Weights of a small transformer language model: LayerNorm after each residual sum, a variant of SOAP for these matrices.
Each number is 500 + 50 x the weight over its row's rms, rounded and kept within 0 to 999. Layers, rows and columns count from 0. Numbers have three digits each. The size before them is the row's rms in percent of the matrix's.

# layer 5 MLP up, 256x64, rms 0.137, rows 166-255, columns 0-63
087:481476590459437421479475468534540426435432475593522498539460476548557505577562440475432491520472444522481552477424493550616503497476461517469517521490509410444540595570498454491630495528518528
080:501454559481442484403501475480528528563565554501503576474519494491433515507459446530480648446572439429519616523412475433496443442464477512478516480478548520479553479441505507473590599481446542
073:526603574510534517565459497460547503371471496474565480350441473529492482603500426502487493496483512509456537445512471547432506541586526506434406494501537482502455492419516576470439531461557525
094:441449463519493454464565476506498554540604479548502441441552522432484479487514599497631536476546445481465534465550547470428450523494549495500375549577487505582547477451491443465400490449510451
093:610545505479471470515454517527501470486455485553492532405500390523466477525496552504547497458493524490486483523418493566434426553436515434440432426537511547400613470493487529611510581417493517
092:535417459544497533537437473365534555488443579419536508453456443500453572535545469524462504540612478550542501466543459613502515531486595477449577504392469455473528504482464486473509506553488451
114:531500464585485460441507543486391433506483487455483478462515476583450469525587566483465436424541501470436430380434556515466472554595437507456498528525480478433503447522427473502553581456504426
097:505495534459515458477590517561420443505490485410527351523570526593509550586423482504469545453507512515505516407488432574459568476564519511516568483541476471549484526464541477522448492612470550
081:504497460436464450434563486474503475523432608414438427492504497459463539478535585519438594446467475457481500425514447630565533485521447545603525479535485471485495418527463452488408489509496441
110:469610585511408489510499542515473520482578604507499437477430582516495517555558546497492500560480477467461561413457460491588346505480471455433489453486445548451480478471485533552572459497487534
115:572531519539516563587406549419551484424483444486564511548525401495478435514447523499570571397510471415536455457480518524461512563447575539477491528530572530499513457538456499606585516471485475
094:477473508496487561437452430477485553407479542439602533558510474511555590438536532376562525485517528480552575462455485483515383509590491477483441418444564492488456517474402520486499526492544544
093:580461583429526533418430502491459594453462576404579516476480560489510563463479462393452515493500509496521636449469516480516502449442524462448545545461495460547450493476427488456467564427505522
089:453513450519520491392530577595485490502542524465575572429624534558464391471581528455522415525535499522552523469504424543482527526527478454473535471513551451388516486602489522557526493523496520
085:518510403469548502367560566429486537479411601461507453441574507615521568492540459499440496539475497482496569534471442492525486495458566419499489436458439481493461514417521449436529524446461502
117:566435562465560571562485545473422482445447490511382493517463515424536449573583526462453497513431572558622516554520471489566489531428552515467504459429450464545555532444444462490457466528488530
105:552439564439454513569456528580501511546477480506543533576449534404483554560482444441452560545469498483538611536391454469525469418518558503402437465529554458507578494460471503459511527477502411
131:485414544604494581509432386502496505417479600550492492450516446471515463492470554491562468415423521494491529512450456464451539585528569583557544490434507458479501408519461461459530410495499488
110:504451490524426461470426529445470569518398500509484524443532522478531480487547540537595431519536527561534530471355533596386567587530596530451485499516488444533506477473547566513521512498500434
106:491453535523441569451487529512581511535490579545550568576491433513448575606562526556584489451501524431505380453459469539468470459501548470578458551567470516438533504431477511508566436480435534
104:480519506546492467536480481543461550478473462443478589490655467549474471460541595481601485449539481483596479474539571469550592501482523537557570457496580525540410448518456492470404519470552484
106:510510487520546520510460568462502475521524432480501462508407527453526396553534603462558503486424477480530465429482559512460470520592511581516454528439593530398498445512530561464548511396428412
096:436530506441533441435613492516627553549502420436496431484464477519479551552496539498488592493445490486512542567490523559453456548561588514425537483501526439448518442423513478495481545425457587
091:513559458500473483474563530454529437569473407440468454545547498482558520494454488424509580493463531564408556451612472501505532369456515533417538466563500538398485477452459492531503585536490550
124:524581522522545497573444437466478467488597510520613579434492496548576495528561457526418540423476476505485513491523426537449517553502533527435435451525476480440540473540406371441560543469506500
108:523502503592489479550405482439524457537512487474447444502569609421583494567506560547565518503501533548482500462539486448484519471525424498602499457479624487383526538492597501472517540441456523
109:485420485547491515473495455535382461490534472613504549499456534469477356565621497492527442449506538488496526504512506533497530633499506453489479498385552537466433458495522435464489546483524567
088:359487474599445395510506491563512442547436527535558482468531577503436441565482500456493455581481491485596486522458475466435451563568536460482517557590476534527458489542577516483482567498444483
087:488446503464410506505382533493523479495483543507354389364415486529529513467580501459548559480470447481459586493436515460514498537559507435548486576508517507539480490465493472478538587512477469
082:512454466414490488464429473467471467431559483446505560534541448433462477554547477436539564434501516466564486352557461497540475459514504522487551561465583470431448439610429459485500436499537439
088:439410515497438437504475582493591481474503391565502471587494499533545555551598498539436445511498511573432482514450468486437475411423548479531495439453516436554527409484558438469553498469498529
114:480575414481476620458519535476497426482508531589464494561471463533585394525594608559502421571394526496552524515451551512495444460499560506535510532546513517497486485442512411484470486526478535
099:540601523560473471462472546538497420410510489501446586503523561518488518552589609605449525581452475483463458555534487481528556397488574462494510436451471492529414491519476428473464522452517559
093:429475586588452458458521585497446446465519529527561507563511381380514508501603498488492469434528498467531527483494459471487532502470488484603544556543454442428448487541545405477515546465495414
107:559541549475499526384464575528488531544467466433608530507482503457469509581435496545489568524550432618470529504483452582555480417555571435489490524501566509502602501538488566554514514486448562
082:500514495490469557546409458508548465576511456541510487536434555465482458519480629540540527436570432541578477503535523463501562545527705504518489495459466490501526504437572439498453487516535453
111:452505611484494600493456521522548494498514576558513500443458432440380566554603443510530546527475473439503532478454437530455447546570483595515508590523517604408509497481494515490500524450520521
110:365507480423547474568452458504449526475448559437489483512506480522496426515445523526594447577500513420508456475510416398461483463432477504500529423508502518488436483529533512451544564359444485
094:517517472529494497496435434454478579500523594485564481584580474540539489538535540472499457495463508491510599550528560564575439535375455497388570506471553516471478510392511492469534605441502506
127:504490525496491525528510404469381473471480506453646538464507544521528538532493497482413522538357565396555590493538429453476491488480516485472524458410507440471529557483506458503482473407484526
090:449395586419444467508503587498488540559460550486535530418495503481487562471527507498472526514394573565500554432427451579431465446426498428440479555512568538451473522481506482501452505498530610
079:448450521524486538437570506558449476551508513456535470420622519538472495468576460443485588543533430407474550421466501518532526489493455481422465575504375488598507503460546528471580504478532441
096:562441434536475511445427592446542478477493441514455525517531566507473545510591485394518421469478507504493519487549425469491424457533486469450437549553502443476526467536674435491441546535507457
096:488537528416433481428510484521513510482604451471504564582623559383422476572512434410528505463480507530486445546553451472526472455505602472493500535444511469471545430432504460440538465523536510
086:474554558396529428445479469607518510527508443498536548504574434556570498527548577558447584558581463517470503470432491492377527485556562425483485509488466474537520450504505486484527523372503479
100:523485566474539427513491556519500510466516470589571518552520486580460455560457481481508499430489513395529595477547525524531484513462558465484435463541606571526514504427479566427505424453354543
093:459449415458440504462498495490472470510478483591562456480446572591529341487571499510598564515517538556500432529429476560436530532544491519537497469513526516513589558504532433515510534586543559
095:498536550466569578552473538471502578511537443556480496363543532484527447526494526571403474604426572533493559515495468583598465567533526511495546468566485445451514477541475433540516474453443545
111:481491412460628534499431465524425563466527564527487549547539482511462427488542470595583403411546567520529466495459484493534498546529500564414541501458444517525502522544527412521528614481521493
097:503540470408527473588493473427599557557465576488539527399496460398493535475582592519446524524514547475430599400532457482580472463536476502501476534548433503502538571504477486497517570478523470
098:441618456455538590465543524479515513539507477429592515522529510496506504492562473510453488552435488477477484465496586653502508452538536409451423595462475521488470443434522547498563549464425542
097:533554476545503498429604478542470438518509417533556499491474537484457406495471482520593546477432487574488570497442483548602581555461607504509476466583436554470565496522537464533498518613496516
105:476567447462510506535430542480600504510482436392529474509471562516471458637501552582471533517540404412559467514551415591489492517496549405444484461451505464586496501517524512471532465532526535
071:558484650530425436586465540459526520520495426445430498544464526407524475624563431517503499562566535522489510513559513486484468393540447478532499457493522462473552417420519472489509524506447523
104:466441475495474454518426478530514530400499507448520449548526441435476511538572423565471533463557545612484436523487367476555488389506465463569489541492504521528564507559594449479438542542517453
116:480474487441529527557558479448465560491521496485509533552494430384473588555605624534510524454621439519433512443541523540565468552578494539528506548528502526492457470502504440536489624510517505
084:490455441536550437449454554519587477486419560508462421508448496466447538441525500435496453434464498571572604467577457574545398453499527466521526468446455522437532557393482513447488500493528433
095:474420463450500494538393519557482505465418443484518485426505524571471550434591461510527636532596518507551500498438483519471510513509500433528389440438553493521464513489552460452432479591498559
076:441472477494434549561475513448585537575397472532550506452531503556463479509513525443492545502488526622479450528407477445530529592607508554512502544451461562547449580502451515564463531504394518
095:446444564542508388531432484454450458515506497463586534570441550512502502547585434447459475503481474552513526450547497431580482524565533605439500506477456461445472468557532488416526503509380580
132:477571471428502535565470351546472462489510404502450452527537493591571444541437507588556567441489509476523468468452519510531581486500451548484476535566545542469491522530451546502498576442513615
114:600464535469552440602444472557531541403450526538501517499519507560530536565473508439461486445531592537486520444478488464475548398550562468469451518470422501419540431605460521455457492528487587
091:471466508540413440510550512469535466523542467586592546475584499478516548610447515493541533463429429374495574529473526526455547457432464546518505442489582552423510529540506518556606537487472474
103:506582485439510596572488417470469503452513495493476556425542468532570464572474453557484486493440540421423567445455575430456551555533495459469464506427407520475477541560433511428509569484446560
099:503433534546552425478374450456394501433512491512461421465467565488547545539561468558455460478469514467513519565498484439514560444434534501506479505626531448536555412427488465495573512479436549
115:469512486431457528552524544509502493568530415443504536471500550535495452496583557512583610538571440578398485381559508548539497465508440540458434486509455540417572471466528554501546512587513492
111:396413495490477465549483449457543457539394494485464529520562569528470552529501501490418476489510583406549551447533452488457518482469410555447501413475484403433447587545478467506507482488552587
105:419513460523530587497523525506514474501516527527516486500428510441543511534437566498560457449403557441531561538562584657482408400419499455447472460481446471516525504498462436564516514468449531
162:539528429506480541478437481491488451442471438403429485484556538619533507547491493475516613496454586524434505437440550453496519444582496486489594418473475530576489498516529563600519499527436553
108:502509514607492561425448484464482536563529449550548574514512560487481509524605423598504441550461473478489498482539562523540436531508449494474496570398510504531535406482501484355468551448510561
117:488421487551598500591406470524501562415462468477548462466445496563463484523472476445548571437467473529560458562454491497430513542510530587490474530474537419413502454569500363480526485508509435
081:509460589475540515501469455473499511492427652506459538481563515466466482512447527375494495511463547502468527479562416529614491435445461402485465440496550430591471557471542464498464485431461523
110:489544501537493541625479488482453514525509575531521481369613448430543467431545532546435505508441538496507483479457489485461544525584649465530424569491515458447524513449537496493577528462473528
121:446481556468494473424398535507473515536482484475482577450510451440471420550584456524559402595527486505522417454408586470464438459537502608474479483551537511441554474519450499467553524428508451
069:440563547489494510461487479498479587494385489564478476513472504481474551472510501542446418492562583541505603431472394548437450544535553478447465608458495562506361499499460464549532502488480542
143:496453553456478417489437468491508530447548538509370453503478511529497499524630497531511473433550434505458463370585470556489476451479512398533458502558553544497569496383477483507541534484546518
097:476508488459585456517407543458464500469464433478527475487635521552505531538495492603451498563566538659508572519476502566481514504521474503518453506583600508391526512499542457548486532535469504
086:522518530519501575531506578513458506565491466490583567573532505431505483465530536454489518457505415475530579483535457573430523501554479573468446495531500471372424468404532546533478639466435535
092:519474448432537499524485541487459605491460506539431576460578506472391541454559497489464588436579484502468551404470388511534557417456530541453495462472450490499508495600525512537552456587511514
114:463395571643489584514427523502462478425485534454510469486437507484465457489539566488529406514488545546546611483495429463486502495582540545510426586469472550471505500577486492519502441501522405
119:518544401544465460441610468495513501479499390436444482590588509482539470549477500561563504439505573457462485476494500561511515482459512490449541526557571472424464447494524504428567553459382567
081:446537518521487483488470472496576555428464493525382466451488514534616485507565642562523465524475540468452488433531567421527495488503599495477501386445490577526477434517459513438485488492518577
089:528512578538497613446584481449437499474463471539555495462532552467477526548527483401544509571524428506446462486439459546522583597546441490528502578572522531458528412538514526440519603566527481
097:460554570479511565382476447477424551486456570572446595397587464536539463466552558466497430495414546523509576465509461434500512492519489457547474534466554518524535487428427527559519464474435459
121:505455536530373480500470406616384438527444480503469469481585469447543489556437537476526628467516501507502537465475523538518554448456450486553513478476497549480534483549479532615465521467535418
106:543487392493505432499423490518604473472488491497532516497561640537478585490507435512589526456518425529513522505481407548430528451570478487515413496508522462400539408510500454422453499474524499
103:592474503466407511478404479560430384495425544479408390519553488479503521514547511432575484551556446481477566524489409533525514518503531409475483475505545467554534558488547432585473496491536518
096:485566492493484518515477524498518466594521477553489489413463531567428527528520315540576552450474496482519561478485539572558600451526519546443507553543512412437534529428475496434504470427506527
102:465501550625493406574521557468533420515566488528574509495568467471428534515543506550513491455524485432476494455462494501373569520533590505477485447549522425567508487515506430557536404545479572
092:536492545463449505552428524543516502499392547505566523361504368400547468478470457466527487503564427442514549518436456475588472472507516476453487488562444426460514414466431469485543528536519498
# layer 5 MLP down (transposed), 256x64, rms 0.125, rows 166-255, columns 0-63
079:602583541545447590598441471528504485440417485469529491582543426522503545455489442481570544498472449487450547401470524485457451540539536471510503499382443494451430473435493483450436471434489494
083:510432492578528477411555476421552438646488493465565537469457511471395526483488571568482508531545547492451391514516517407536512530477402530558479539435435556484475529440519496481522492503454463
080:482487499528506492514462576546545405584567548478549567488448608502448526444552582533556590578485536542504526518465510545498538505529493629591497527559502500487458484549533458413594459491544469
091:567494567530499532480549574537447501544463520518507522489424528583480562446479489445484506498478613534495517521404541544431456513498550511488572468518608512631560459531552517586536493514379538
097:500536510479514495445498454433565467487445499433467455452450497582448474446476428494479460521542573567460387552515431456433511595488477489582457473482544421413523482518544474393444467505397525
098:574556543461461464524586508572531549604509443557551520508476495498583583468518462550623516447498509480525519534513518586506543527591417560461540590496453576557561491496473543525426540492497458
109:567430472543465456596442462595480445463565595604413485496506549483510462560520495472585442534489547497500500469650507571513476454502456560473510521472564488449471468500445474528464449573515500
102:455516484439534597517506421470508513428554602428411456435472471553473518456513483542499420505474460416590426436468473498596435509519470532570463470494501599453511496546473458447516599517484495
081:435480545413545519518502472491367559618522546471570608477466525426489464519474499575429535521485518464578482458523487407589527591514481538528536450508506477435501562477455510430454511546464510
105:524553480510575467586531536522460403518625569553577473439494559559551421494474484484490470552488497538496529505546536446473462608545355456562440495497512525478461489508501533550475461538585530
116:429523553492575491498482609547554491480463489421486418559603518521421518510490525552521593513587490503450522528582528516532521590423514439436504440422497506414529449472448455512522412508470534
102:538539481504497498454539382452521487533516480546562507470414521410557483495497449499474499546502494497467505481571533497535491504566470592544450631641402527478446480441508537490510609518577529
082:588505520550541501509451488473501480536457479490500434503501498582545433450544528418573509517511512543476419426546546432477551515481509606541574468577459529552563552547661570551490448527515526
080:511536501561469571524453627518548554411481498542468487502542586500556571497492495566451535523406508497549490563392444521535461520455549476491592466528479485597505475615562553521567489460516503
092:547521535514554493540530538484564505464488472421489462558504546454537513509486571477558464416499408471448422491532523417514648536612451600577510465523491445417503470528508561487552446515449471
133:488546467556480531486449516493440488409504478359492467600492475489571480538537495431503450470396587547516598543495502493511461432528621399435490535561501532491459488461524461486505520432482453
094:504549517506410453530494492537519578430450532488488525365550460558528415435460444498506472512535542430530511436583393437499508469573511493506474461507393485453498529517522619416469513555484512
117:515582376491536512478445601559504627472427522513469503558580428592496514425510472483499545489530493398518489534513515458481490478484557545545584496492593474515401496556485495494572475511471456
119:474475463505491474540514577401448562552429487508467394404501499475469440545496560564548407580541436475502584418481493497425550543477512584507471549526527435423485527500521473559589477506522449
115:491536428477453559519501452511512578614474564496485513386492455454528484491594482544462490462501374525447476488443477445536589500545520421519458485482558578509526436386542483553481517550537438
095:519549595510552510501413505525512528600515442534545603507520455433514553506587524513497453458495467487586530531475537452601611453474561542484540513453517557539427461507453423420432432524503494
104:442473477488447491534528458486448413502544488608445519526524588462441535496543534561448562556572457577369585493522514465494475560481487482572500442410501559466461460488508433564539451414521516
083:400485503458422499438556521478545526583495429517529522568462507465554525468551576499503528534581485637533407503470577506505401535522510554506544481465420424575533442445502543572490507526502456
086:531474532520456489442371483578470481413531492519520520438478496573467419535551503451494492445486480560542503487447478464475422547549581432557424535403443459597497504492540497560514416442446428
120:481504453566474551490500526495470484349562485536526465481527519466487547454504426538520475555462541415492565528463605512446562520494486443533517602480506497466563506518527615586583543533516389
102:432406457574395453582491421501494463418549464526509561472493515476407492516560551543563493490599502485576543462458427406516448451562456519507519607503489495507483495573457485495529442476515450
122:549496474421508446441486398499494595420534578526510542558537428536514497453503485560486525484481510547477508557540514514630444536477494529500522536438566459572535595433524427569484542592569471
094:493505502631494475596479533468471586554570514403613532472607528489487530464486523540495460429509472535583528502423479451522470497551485518548450584533575537593453496509492543539535520450440535
102:523507522422531558609522506486542478630582462466521511522463558561586479591459484517491525464560554490546491456584520533532572556524482483558582456550563483519522527514446497510577502397584474
092:427533480401485546498474605557552501497505402479559528469576487433507515451525562586449558459446471493429500428462568494563511401541433557578527440504505492507600525581521508489526501452500466
084:528558506434499565584540477546500546409406545529539553507512437591503573531524441577517560527562470527505443487355473470492554476539555577438582488506493525547554489507471567448505562480541490
106:570509511454528435476520468545544533497445541493433586446436546529575540427499501496557594530491420556505467587497502500628479555475493461554597496504435565475501471514446483503518378421468498
100:483512535553521492534505611488482530518491486537491521477595501480450537546477509594506610568422459445448521487515510480437600531545615526517487455549457510599461484526582473622477543556532455
089:504546544518568398433550482442518506477458561512454382523527530538603499444444430513448468549536463515525488558467526437425508487411435483508436480474531584559556561503497448472557558604502482
100:482512476613482492579502453423471498435548402656449482508476509506579506519580481463477465436502570498556496541469519456480531496438527590496497525465476506498435442570451506476561538437394513
079:498425475400470455510488455490467531534445560492464559524539522560533517448479547424379433379532446503582563509475525464528543493479503462466504460444552495562532524422433506559506532642502496
118:458526577499464534561527447475488557450532498561578525492440543446514422515573473451516459517579511462551561474567484586451517529460511522552336500485611468445523484450522518454567554571531505
099:411499513446490559392574532461468446498450506478589549446448438446511452505530518483491517485441523540480404491548585504454537547572549542522480515380406505456535482531457472567463572579471456
096:512432480437432502469485541425445484417513424511490488466428482466520429573478522584453485561486552459422414431437473419418490495418566534482413424534567467471458473529515489572472524479459462
130:445582459388556533539439483460500431452439550549548533466476548565587517619429493547413488516396566505557551478430438513496445440509496465496530448512512505481507484554494438484503565454445518
101:508580500584499557477473451492493498466516407543453528561443477551515472541540440496539483435545446462483460489545548438591583523603501586501573503560473448550437469542536590498567497555425422
084:573452473500507531474490576506497478479574446502448464524553509403542463366526461439500418592559524465499469603550551436509500479452517537432559533500475579519561490502513574478544441608527484
087:489582456435549584414502565533557427489492574627461456514493477539452545490432494405490492447519573486515427512550450528418485529479619430511503508474523468560500497454556515439465539485448451
090:455549557489457463471507465515558469494593596520470509494563499443488384442454421397559464497541500560461513502566515438581506526499527507612482518397497542504436537531465463492534436464399484
094:464518464445498562477562460532489452606556549510572496467551532479617415499503545535531462599447425502515472489545468542524578545542556598635531497504477516483506487546510464507588541520426514
093:466436394468484460506501576473574533471423517503578521504449438602451437435443480474484537439500490435495530521539551486508444514514441482556436436467611475452495516467389558389493512461485514
094:539503496394475536504495465557451530442522516533428511600535490567516557520430482537425459460523542525540458479436503593513471349512452443506525603457453448516479503515541585455471474417562523
106:446556436514527428412506496538418467549556544568559497524396521477474481510503490587509494499558496586440529545506494572489473450382548593441482480573493497516488430525551475474533533440434598
107:476507473578598487513555547501417465541471495534476538512508581535537536455458463465551491492556531541584404508449578450541471599520505454442452441432596545475465528550451482423566520603462496
096:524517534356540465452471545536449442517478551503444529417514503575504563487492418481485501420498534542554589469466502555638565462548507453446535558423457508528514454523447495551531565468499432
097:483433483532481549540475459487414452429550446425566539544589488473507493513506528535445520487440426481565427463607480571562460488468470514540527483421400483597440477530439450540415465529513556
100:462547564520497607553550516416491555441507526448464460490509551392447502458526552456505434402476433477474445436562456412547433571539476591537426484546551502457481481497537419480473514533541536
121:523527478518532532472405445459479481431444533423498472447372538427451521526463411448511482501439470442456365462542552437449437438552502537459441534478447538557506544506530563442464494527554470
089:446505506410497402535520471509438579472593518474492496402521505478478531451561456520538469475499564464562561533491561574433502534399438501430515560480508456510590537537447470509508574429612474
098:477438474420454577539581552435499496529451421511513534596483503443551434489513484499489574581588489445483513494470560540534524555417462397462635515544506483442451510450478505546522517422520529
117:499511395487540371567510453490533490499504572547442501542378485556452429518491441552572468511522521554538476432496447426560452495592446569504482503562479471449397574529475497461455491464495510
069:507503602421466408471535520551499444554528403454561500524503556541540547551478441527385546525531434496479433415523471476510552585515533493497462499428547369549466495473501604540493516485500492
107:429538440496404438427483509466487471530359432549481519500549499408546482578557514475506528414418482519472522508531407447450543519547567494476501470452503446513486527521500446469472349496502475
074:552465468505458516507567395483543497486531456441458453569553550543505540501433537474460442429442465577385485508487601478534527506513389493561483578523549556541478540483434503519467488552617446
098:560458551509441456402481539517502528539506444404528483500549464488494504475415593544516544397507531445430573540488542550452536503424492451554345482481527514404493536531513425486531518456515459
125:518501532465546441523535571539497541499514534545539490429564503583439491583487476475479433485429523413510504472466487407436562510588547468410585503451461465558594494562583500532461555579429486
109:571535513529564493557433552519504512604466521558454443657551507473608461571575592502405501530460454525554526509515511457488533451451444495517494525455573458492480470484502492450471575524515571
095:533419460570433547510465512503452491475415454406379512550487508501451489455547571437506452442491422497551573447450570531460432502425511496397536480470446434441538536453526495476481442555447480
103:560579591537454461531572534516541483484485435480532484463476484482516560517521468473456496416456452608365473486446475547469531514461515598458545416521544435550524482482473413606536473541510433
104:492548521480440517488462503538511560469496484524515510478523512498574503499518416533496531577596583512503455524430522471552475488535449488564546439448473583482511588644615612458560507546578526
104:496531568485534488572369485490439497433508477441542427436564529543572478535447445422495483501462529606549545513480509480452506488503462495592569510479378524574517479583455491602527491528525533
102:456490560552501564556567504565478466482573436598480524595577537461426496483499559497505511424563517570471586539538406521527496595446480489588545502471590465487461459515508470551554451449472545
093:478484627562468484489529482477508473513509522568468587536583522492538550493491557541455507490556587516541450527565525573492516592490581455530535521402414487497505537522473510421517350477429531
143:491481502486500448443478588556505501457435519506467486580553465641481556475480455494455568486504514521475536521386553518494536391507567462395583427477497516580549530553557523534479497481400494
094:523459590513516435424554583547622524530564446502483625482565510486394497430461514576532481475465510486511503542593480511584487534490533507531552451426438522535520420520463488442451534495506453
106:522455511462595481587454426473489454566551457382525529430571489470495411593439482445437522527506491402589489415576504436499562560537500503503528512550447511446453461483503520508501510507498420
086:552550500493563524493512429493474614497588460514473514555525556500442530521505441467472518554571435526450441486545457442476595520484517552521479519502618499501516589592569631486521522534491590
108:559434515581510480512417521459546550432512502429497481459452544459470494438579417486501402517523515521534497461510466439481431628526476415554494515417484397510440529469523540499473531533598575
108:573595568525477493520496515520479518506519502454444533440507476527556469481458542488530467421466413500489628513548398489404505540602472442543439365527499486440530518472562480516435501549538557
080:497478499577532447453563512596386565443514546475510422545529526500510426410489476495518455531520481480503603547539572588482527497472505487384433589447480576524474504577498531570518536486557512
143:496453531589490516476473463504436595500527401445511508476512539401495538529508508488540450487515514454445572463535544470530588401420428498405448578476435463555459540595505459485437511522525414
099:448510447462488505416463487507463476548605456477505584520449529437390455481569571558516545541476496514524479473459591412619453451417540555532507522486561546495506512604563541486515473472557495
079:423510470544487575507444547555511582478536538438465506527490651568514440406555548418511435508499557629495559515519515520396492535480506463448592460476515535510476524503503548519443479489459461
105:500475556583524472468576427515559429476509555638489444488410415565533552446447536441555498497557476567510471510468407488456442493490542592487410437496442460463475505460476441506540536519471519
126:503532516561530542586427521475542447453523553460420514530576482468390482528608506531439523521524495507497498564507482449587449570544482485524482532520529589426477422400511422530557434576447495
116:491506529515563484472551469468447413522650477482527481534499473533481571475506590494489556473512468591455552441529479524518472475539489465521434473540634501477465483510442391545393546402492534
092:523436434440496509479453593487391494448484516402483398466523554524529554399486484440446503461461445512448455543518537446453509416560485546564504459535452510497588463508442479500463504624485456
090:467435576583436432489530513540461468405468466502543469537508461529453580445414470445466512514484362485482558529485448518410459450455598425475508540473546542515512467464542470387506473475550496
097:545531546460575444483519554501532447529515547521510467644485471514497412471476493478488547467534361519514419510506435488513520493549476457410501541513568567507518533499536548595533392388525490
118:439428487448501568472528529532454401505583471521491473513554564411448444463563548507534507536524448553534592460501492488573476503502492421491441570454400493486465444477486374549404469482521555
097:480559608469548535513484537465508494492503395462491526595467562390465523508539572447528526513562494504529456526525487440484610431496499496561547548582406461520457484514424514498507404564491591
102:504571531487550537496518558402517523509540556525552505489456424495489455493444548576490470524494408441563485587519504391548595597582491543518447587531497437469472599531488557571482544483517510
084:479543464410431476535467547541473512525559503552436541454485465431443493487535494610500471436513471453547459595456458476468578499398504472600538458510595436512489450459405440483432442474509458
097:512499466450534464511514443483616495407487547495523557374492501488534560501396445524531554502512547405484523493514507487474551470534616512530559393519520510493516536525397476490603550539422498
081:454522454440564521526556527553545484509488510496512506500509452481479502490493542466580541468628533542545532515495616489489534401482588513477515562504328405503515489551511441555448466409511471